config = dict(
    num_hidden_layers=9,
    intermediate_size=1536,
    vocab_size=32768,
    hidden_act='tanh_gelu',
    norm='layernorm',
    positions='learned',
    attn_scale=0.125,
    parallel_block=False,
    optimizer='muon',
    learning_rate=0.0245,
    decay_fraction=0.885,
    doc_mask=True,
    max_steps=6812,
    dataset='wikipedia_en',
)
Each number is 50 + 12 x the weight over its row's rms, rounded and kept within 0 to 99. Layers, rows and columns count from 0. The size before them is the row's rms in percent of the matrix's.

# layer 2 attention value, 512x512, rms 0.393, rows 503-511, columns 448-511
099:64 59 40 56 56 40 53 41 65 61 51 30 66 53 15 44 58 76 54 29 47 56 55 66 58 45 30 38 52 49 52 55 52 39 58 44 36 32 34 43 62 52 46 47 49 33 29 25 44 36 37 65 39 74 40 50 45 42 64 42 66 63 52 59
099:52 45 62 47 35 49 22 51 40 45 42 35 58 41 47 57 46 31 59 74 44 38 50 29 38 84 42 23 42 50 67 47 68 47 49 66 50 57 55 50 70 69 49 60 40 50 34 54 45 33 61 66 50 35 59 50 61 75 75 74 51 50 53 46
093:70 54 49 26 45 56 39 49 77 63 30 48 37 63 54 46 56 41 40 60 61 52 27 40 51 40 53 50 37 57 25 64 41 47 51 47 41 68 50 43 65 61 47 47 83 36 65 53 60 46 44 68 54 40 63 38 45 74 48 56 99 47 35 52
099:66 47 49 56 37 56 62 37 54 73 39 69 75 32 37 61 64 35 57 46 31 34 51 54 52 43 63 60 47 56 41 64 34 65 37 36 62 29 35 46 57 67 62 50 66 41 56 31 43 59 50 56 36 65 32 40 39 41 59 56 39 40 40 43
094:56 50 52 46 23 60 50 38 40 57 29 53 56 64 41 59 49 49 45 34 58 63 54 80 48 49 47 64 53 60 38 44 24 48 57 43 52 55 67 39 47 40 60 66 50 60 47 39 45 29 60 54 52 56 50 48 58 53 52 26 48 30 53 47
101:50 51 58 62 44 53 32 34 77 60 55 31 47 51 41 51 64 64 58 34 49 43 49 63 47 40 43 61 63 56 51 60 61 46 70 67 54 58 35 43 51 44 45 66 47 62 34 56 37 49 52 39 36 37 41 77 61 39 50 47 50 47 49 58
092:29 43 55 37 36 59 53 53 24 33 69 58 28 19 59 45 53 41 51 49 63 49 30 37 46 68 35 52 34 64 67 41 44 37 48 63 43 43 35 68 36 33 52 41 40 53 49 51 63 50 64 25 55 50 54 49 52 65 33 43 57 52 59 24
098:51 45 29 33 48 45 36 45 41 36 48 46 60 28 66 58 48 49 47 56 41 54 60 53 31 47 50 41 46 58 50 45 57 58 47 39 49 66 43 56 42 52 47 50 33 38 62 43 49 29 44 37 46 64 51 36 34 33 45 55 49 35 40 42
098:69 48 34 85 59 37 73 41 68 60 65 47 51 73 38 40 59 49 38 37 40 44 49 50 48 47 55 36 53 41 37 53 42 55 51 40 43 45 39 44 48 59 45 50 34 34 52 36 45 24 54 58 63 55 48 34 52 26 53 55 69 22 49 44
# layer 2 attention output (transposed), 512x512, rms 0.292, rows 503-511, columns 448-511
100:61 87 32 34 54 47 47 44 47 66 54 53 68 56 58 45 32 45 43 51 69 36 38 58 53 45 50 46 33 75 65 27 51 39 55 60 56 55 56 61 58 62 41 48 47 58 45 44 56 38 65 42 41 43 48 55 69 42 43 60 43 49 57 43
100:46 80 65 59 46 42 81 45 47 51 63 48 44 62 48 44 59 36 53 32 37 65 68 38 56 56 54 42 31 56 50 59 72 37 48 53 51 67 38 58 50 29 56 58 52 47 64 46 41 52 38 63 62 27 54 44 37 49 29 48 42 59 42 63
098:37 59 31 54 50 55 48 35 47 69 32 51 48 56 41 52 53 79 50 25 71 37 73 55 50 45 50 42 55 56 32 27 37 46 42 56 43 35 54 57 52 60 49 43 58 44 39 53 43 39 54 47 32 41 50 46 50 47 58 44 62 25 63 38
102:50 65 49 59 55 43 59 49 58 46 48 61 44 37 60 25 50 47 32 29 82 49 48 58 56 46 55 48 43 26 37 43 36 57 57 53 43 52 38 50 50 50 43 37 59 52 55 44 61 64 73 48 81 52 48 55 52 32 64 34 79 65 46 51
099:61 64 42 53 46 44 36 48 63 46 58 61 43 50 61 66 36 48 46 47 60 77 41 54 41 57 52 46 58 40 43 44 68 64 38 44 43 67 41 51 59 45 62 29 64 39 67 35 54 39 53 63 31 28 60 42 31 46 56 46 41 62 31 49
103:49 57 46 56 50 50 62 51 55 47 32 45 34 42 51 68 49 37 12 65 64 60 41 70 46 45 42 48 63 36 66 46 40 50 36 53 34 51 64 49 42 37 55 49 64 60 51 58 59 37 40 52 46 48 49 65 46 63 43 31 58 44 56 52
093:65 70 52 51 53 48 45 77 56 51 45 39 55 60 56 48 72 54 60 50 34 47 49 59 42 77 37 66 57 47 32 42 64 53 69 59 54 31 53 68 51 02 53 76 75 65 34 57 44 34 36 33 45 50 51 45 44 44 57 49 53 50 40 42
101:47 39 56 41 32 55 65 77 55 46 47 53 67 46 58 29 49 33 33 72 57 42 05 33 48 60 28 68 33 54 17 52 40 54 56 57 39 58 46 77 49 58 34 60 40 47 30 54 46 58 59 31 38 29 50 41 31 62 47 51 52 42 75 55
099:48 57 29 40 58 57 40 44 47 53 39 44 44 45 53 66 36 47 46 51 48 34 54 45 45 40 41 47 68 67 75 43 41 64 58 49 48 57 55 47 36 45 57 73 70 60 48 66 50 35 66 48 44 71 49 61 70 53 64 57 43 23 34 48
# layer 2 MLP up, 1536x512, rms 0.369, rows 0-16, columns 448-511
097:42 40 41 60 45 51 57 62 52 60 67 47 56 64 48 49 53 42 41 40 55 70 61 35 57 44 34 30 40 60 46 36 40 52 65 44 46 28 50 44 59 56 46 43 45 48 60 47 32 14 56 50 62 48 67 69 58 69 58 62 53 55 53 52
097:77 49 48 29 62 52 26 43 56 63 50 55 55 40 35 65 49 45 54 42 43 39 50 49 28 59 28 49 35 53 32 32 44 46 39 49 40 39 44 44 72 49 51 56 38 36 54 45 57 56 43 47 55 68 70 57 85 47 60 34 63 46 71 44
111:57 20 53 46 31 49 48 74 41 38 32 47 54 47 31 67 55 49 59 78 42 51 37 37 37 44 43 63 57 56 57 39 63 54 65 44 62 45 60 55 43 41 34 60 32 54 66 70 33 43 51 34 40 52 21 41 56 40 55 42 71 54 57 67
114:51 66 36 44 37 40 64 38 44 53 59 64 46 30 48 42 51 42 49 44 77 44 60 56 47 41 50 49 62 54 50 58 65 59 45 58 51 55 43 33 52 59 80 57 33 41 51 55 53 34 68 66 34 37 14 30 53 50 51 52 56 40 51 58
100:39 67 39 48 57 54 57 52 46 46 58 56 31 50 40 44 74 62 53 50 50 58 62 65 41 57 71 57 58 68 48 54 55 43 47 43 29 42 56 50 46 54 56 55 33 40 32 29 67 48 31 44 24 35 48 41 55 66 54 48 63 42 48 41
102:52 53 53 54 31 40 65 56 47 43 63 41 34 46 48 50 71 72 25 50 51 55 61 39 55 60 77 57 50 29 46 53 43 29 55 73 43 61 53 56 61 54 53 50 26 62 51 50 21 51 74 72 59 55 40 57 56 65 43 53 45 37 65 47
090:39 58 32 38 35 66 39 55 50 54 47 56 58 48 59 51 62 53 51 62 26 38 31 62 42 55 41 50 36 44 66 53 36 58 57 30 34 53 37 70 22 38 51 75 46 68 69 67 59 49 65 53 35 54 55 43 49 55 66 48 59 52 62 34
097:45 62 52 47 50 42 58 32 32 75 53 32 64 39 57 55 53 51 38 57 43 35 61 57 55 50 42 60 44 53 59 50 73 53 29 53 45 42 64 65 47 36 65 31 37 63 44 60 35 52 45 40 33 30 56 38 41 60 60 64 35 55 61 45
091:34 64 56 47 46 56 44 58 32 31 41 50 53 43 37 40 43 56 47 60 71 33 48 36 50 53 50 32 51 40 38 63 44 40 32 52 47 46 30 55 43 61 56 58 54 41 59 68 56 47 43 45 57 59 51 64 54 29 23 61 50 19 42 61
099:45 56 51 51 69 60 61 53 51 57 27 74 40 33 57 52 49 43 59 67 48 61 75 64 46 43 56 47 46 63 30 30 72 28 44 54 60 38 64 52 30 43 68 46 43 34 38 72 46 51 44 50 61 43 50 43 28 49 48 57 35 69 25 35
094:56 48 56 41 50 61 63 50 62 48 51 54 54 52 55 70 40 59 35 60 61 33 44 57 53 57 61 43 49 62 41 64 46 50 56 53 51 63 45 60 49 35 71 43 40 47 47 51 34 49 51 42 40 53 44 59 48 76 41 44 34 29 65 64
104:44 64 53 43 57 61 29 43 56 32 44 62 42 56 39 39 40 61 35 51 46 80 51 53 35 21 53 41 66 74 42 57 48 44 61 77 43 54 49 62 58 78 33 49 43 48 55 50 66 34 43 49 48 44 21 39 34 44 54 39 59 57 58 39
107:41 62 55 46 48 58 51 43 48 48 46 47 47 59 29 51 59 65 50 59 68 36 55 54 53 48 48 52 53 49 56 35 51 42 62 52 38 46 42 55 58 67 28 62 47 67 47 53 47 56 21 67 56 53 40 61 42 57 64 51 54 50 44 64
099:50 40 41 58 56 44 41 45 55 52 52 42 46 51 42 48 64 38 55 55 31 46 43 62 51 55 54 64 61 59 63 41 59 71 60 33 56 68 56 69 32 35 54 60 31 52 59 38 22 52 68 52 66 33 69 38 47 27 66 59 56 49 61 55
101:40 62 50 70 54 53 56 46 44 45 72 36 35 62 39 59 60 48 68 73 55 54 24 44 52 48 57 53 60 93 54 53 65 51 51 47 60 41 49 60 52 39 44 42 54 44 63 49 57 55 30 73 47 50 37 53 68 55 41 43 32 22 29 42
097:44 47 55 49 46 56 36 33 68 52 47 47 65 41 16 69 81 59 54 56 47 39 28 28 43 54 69 44 65 54 76 51 60 29 53 29 70 48 43 56 68 65 68 54 60 41 33 34 53 55 58 65 41 51 37 62 52 49 68 50 21 53 82 23
097:44 39 50 49 49 44 42 58 39 27 38 40 53 69 25 52 38 45 65 64 64 48 59 56 46 49 52 34 52 55 51 39 53 48 63 65 46 55 55 53 53 38 51 53 31 46 54 43 46 63 36 34 39 53 47 38 63 31 47 75 47 56 51 39
# layer 2 MLP down (transposed), 1536x512, rms 0.632, rows 0-15, columns 448-511
095:57 58 37 50 72 29 37 43 27 69 48 43 71 37 51 79 62 53 46 39 49 41 43 56 46 54 59 38 76 59 38 40 51 53 31 44 62 28 60 44 45 32 35 45 38 42 57 41 57 42 37 69 60 44 49 59 50 50 45 26 74 50 60 36
103:53 62 77 53 46 51 55 57 53 38 58 27 70 46 32 44 41 55 44 35 56 56 40 51 48 52 60 55 51 57 38 44 44 70 39 30 39 48 60 52 65 65 30 55 65 50 62 54 34 42 57 48 49 55 46 65 55 46 77 53 59 56 45 30
106:56 71 35 59 28 61 30 38 44 58 47 53 63 47 61 44 70 54 39 48 47 46 58 61 65 45 43 56 42 44 48 50 53 53 53 51 40 40 25 63 45 44 54 62 46 45 46 66 56 70 92 38 65 63 62 52 54 51 37 38 61 34 40 50
116:35 38 58 32 51 09 31 45 38 37 28 41 36 54 63 45 50 42 72 51 52 53 26 54 49 37 62 62 56 62 47 49 37 29 40 44 75 62 32 49 64 52 44 76 52 34 35 52 50 46 39 54 57 58 59 48 45 43 65 44 47 39 42 43
108:62 59 35 53 33 39 48 54 33 40 47 61 49 50 61 51 38 63 41 69 58 40 49 36 37 56 42 25 68 58 26 62 78 62 44 54 55 29 43 32 34 61 53 55 22 26 43 38 31 32 59 51 44 61 27 46 39 68 51 43 50 43 49 48
095:45 62 36 36 56 48 43 52 52 26 48 49 44 61 48 38 62 61 52 53 54 60 93 47 51 63 56 53 28 50 47 51 59 40 65 49 32 56 38 53 36 61 66 52 58 61 50 29 64 40 56 62 52 49 62 56 52 41 30 34 31 46 40 53
090:54 83 47 33 53 57 57 48 40 44 39 35 54 48 52 66 72 32 63 52 48 48 53 57 34 41 41 40 52 37 59 40 67 50 49 55 54 54 50 65 58 44 48 53 46 50 65 60 19 45 51 60 67 68 53 70 50 64 64 36 34 62 40 42
095:48 40 58 45 42 60 63 40 62 63 22 61 63 46 43 40 47 38 21 35 67 50 43 64 44 53 50 23 39 63 55 31 33 85 49 53 37 47 58 60 16 55 41 58 55 40 67 60 41 33 30 41 47 40 36 23 52 52 71 20 50 47 27 41
103:57 52 52 42 51 59 65 53 50 55 54 51 52 28 34 27 37 64 55 53 50 50 50 37 50 52 70 48 56 49 47 67 36 42 48 50 30 56 71 50 57 66 65 36 55 35 49 42 60 61 37 80 52 60 26 38 52 39 43 66 51 51 35 79
095:70 73 72 41 46 44 67 51 37 39 40 35 72 64 48 51 56 35 51 50 47 51 33 35 52 71 55 56 49 42 54 53 68 49 39 53 53 47 57 60 44 51 59 45 49 30 38 61 62 57 67 42 53 48 48 51 46 25 65 51 57 45 46 72
101:59 50 55 50 52 48 61 51 38 71 56 50 52 47 37 60 72 66 48 37 81 51 63 48 38 51 42 40 52 37 68 29 54 29 25 35 49 56 35 37 46 46 46 40 61 73 37 49 44 48 53 59 49 38 60 54 46 42 60 78 18 34 66 55
103:46 28 60 79 47 48 29 63 42 57 52 64 64 47 52 61 45 59 50 38 57 38 44 57 36 62 34 45 36 57 53 39 56 82 34 38 51 56 60 29 63 57 51 73 50 33 46 53 46 58 52 41 50 59 59 55 65 54 53 40 46 57 36 73
109:64 60 43 63 43 53 66 52 64 43 43 51 56 50 62 41 63 40 42 22 72 47 45 55 53 71 64 28 59 20 32 62 33 39 60 48 55 47 27 36 35 50 73 41 35 33 50 44 56 33 55 45 42 57 39 45 37 42 51 48 41 42 58 57
106:51 43 66 59 90 33 67 39 57 33 72 39 55 62 65 68 55 38 67 68 40 17 51 40 59 47 36 67 54 47 51 72 39 72 49 33 45 56 58 44 75 57 44 18 33 47 45 62 64 66 37 60 47 37 55 31 54 51 51 53 56 62 79 41
108:57 31 43 56 53 43 67 63 36 48 37 37 80 49 55 48 50 48 26 47 34 54 39 38 50 52 71 42 62 56 56 77 50 51 30 49 65 65 55 62 59 59 42 37 63 71 55 44 28 49 37 54 50 62 48 57 44 45 31 28 42 40 50 54
104:70 63 57 40 73 48 45 42 42 28 52 45 43 41 52 47 72 57 53 34 50 46 65 41 36 52 56 57 36 47 47 64 48 51 67 36 47 51 55 55 37 36 22 65 59 45 58 73 40 40 56 86 53 68 58 48 44 52 49 61 72 49 51 59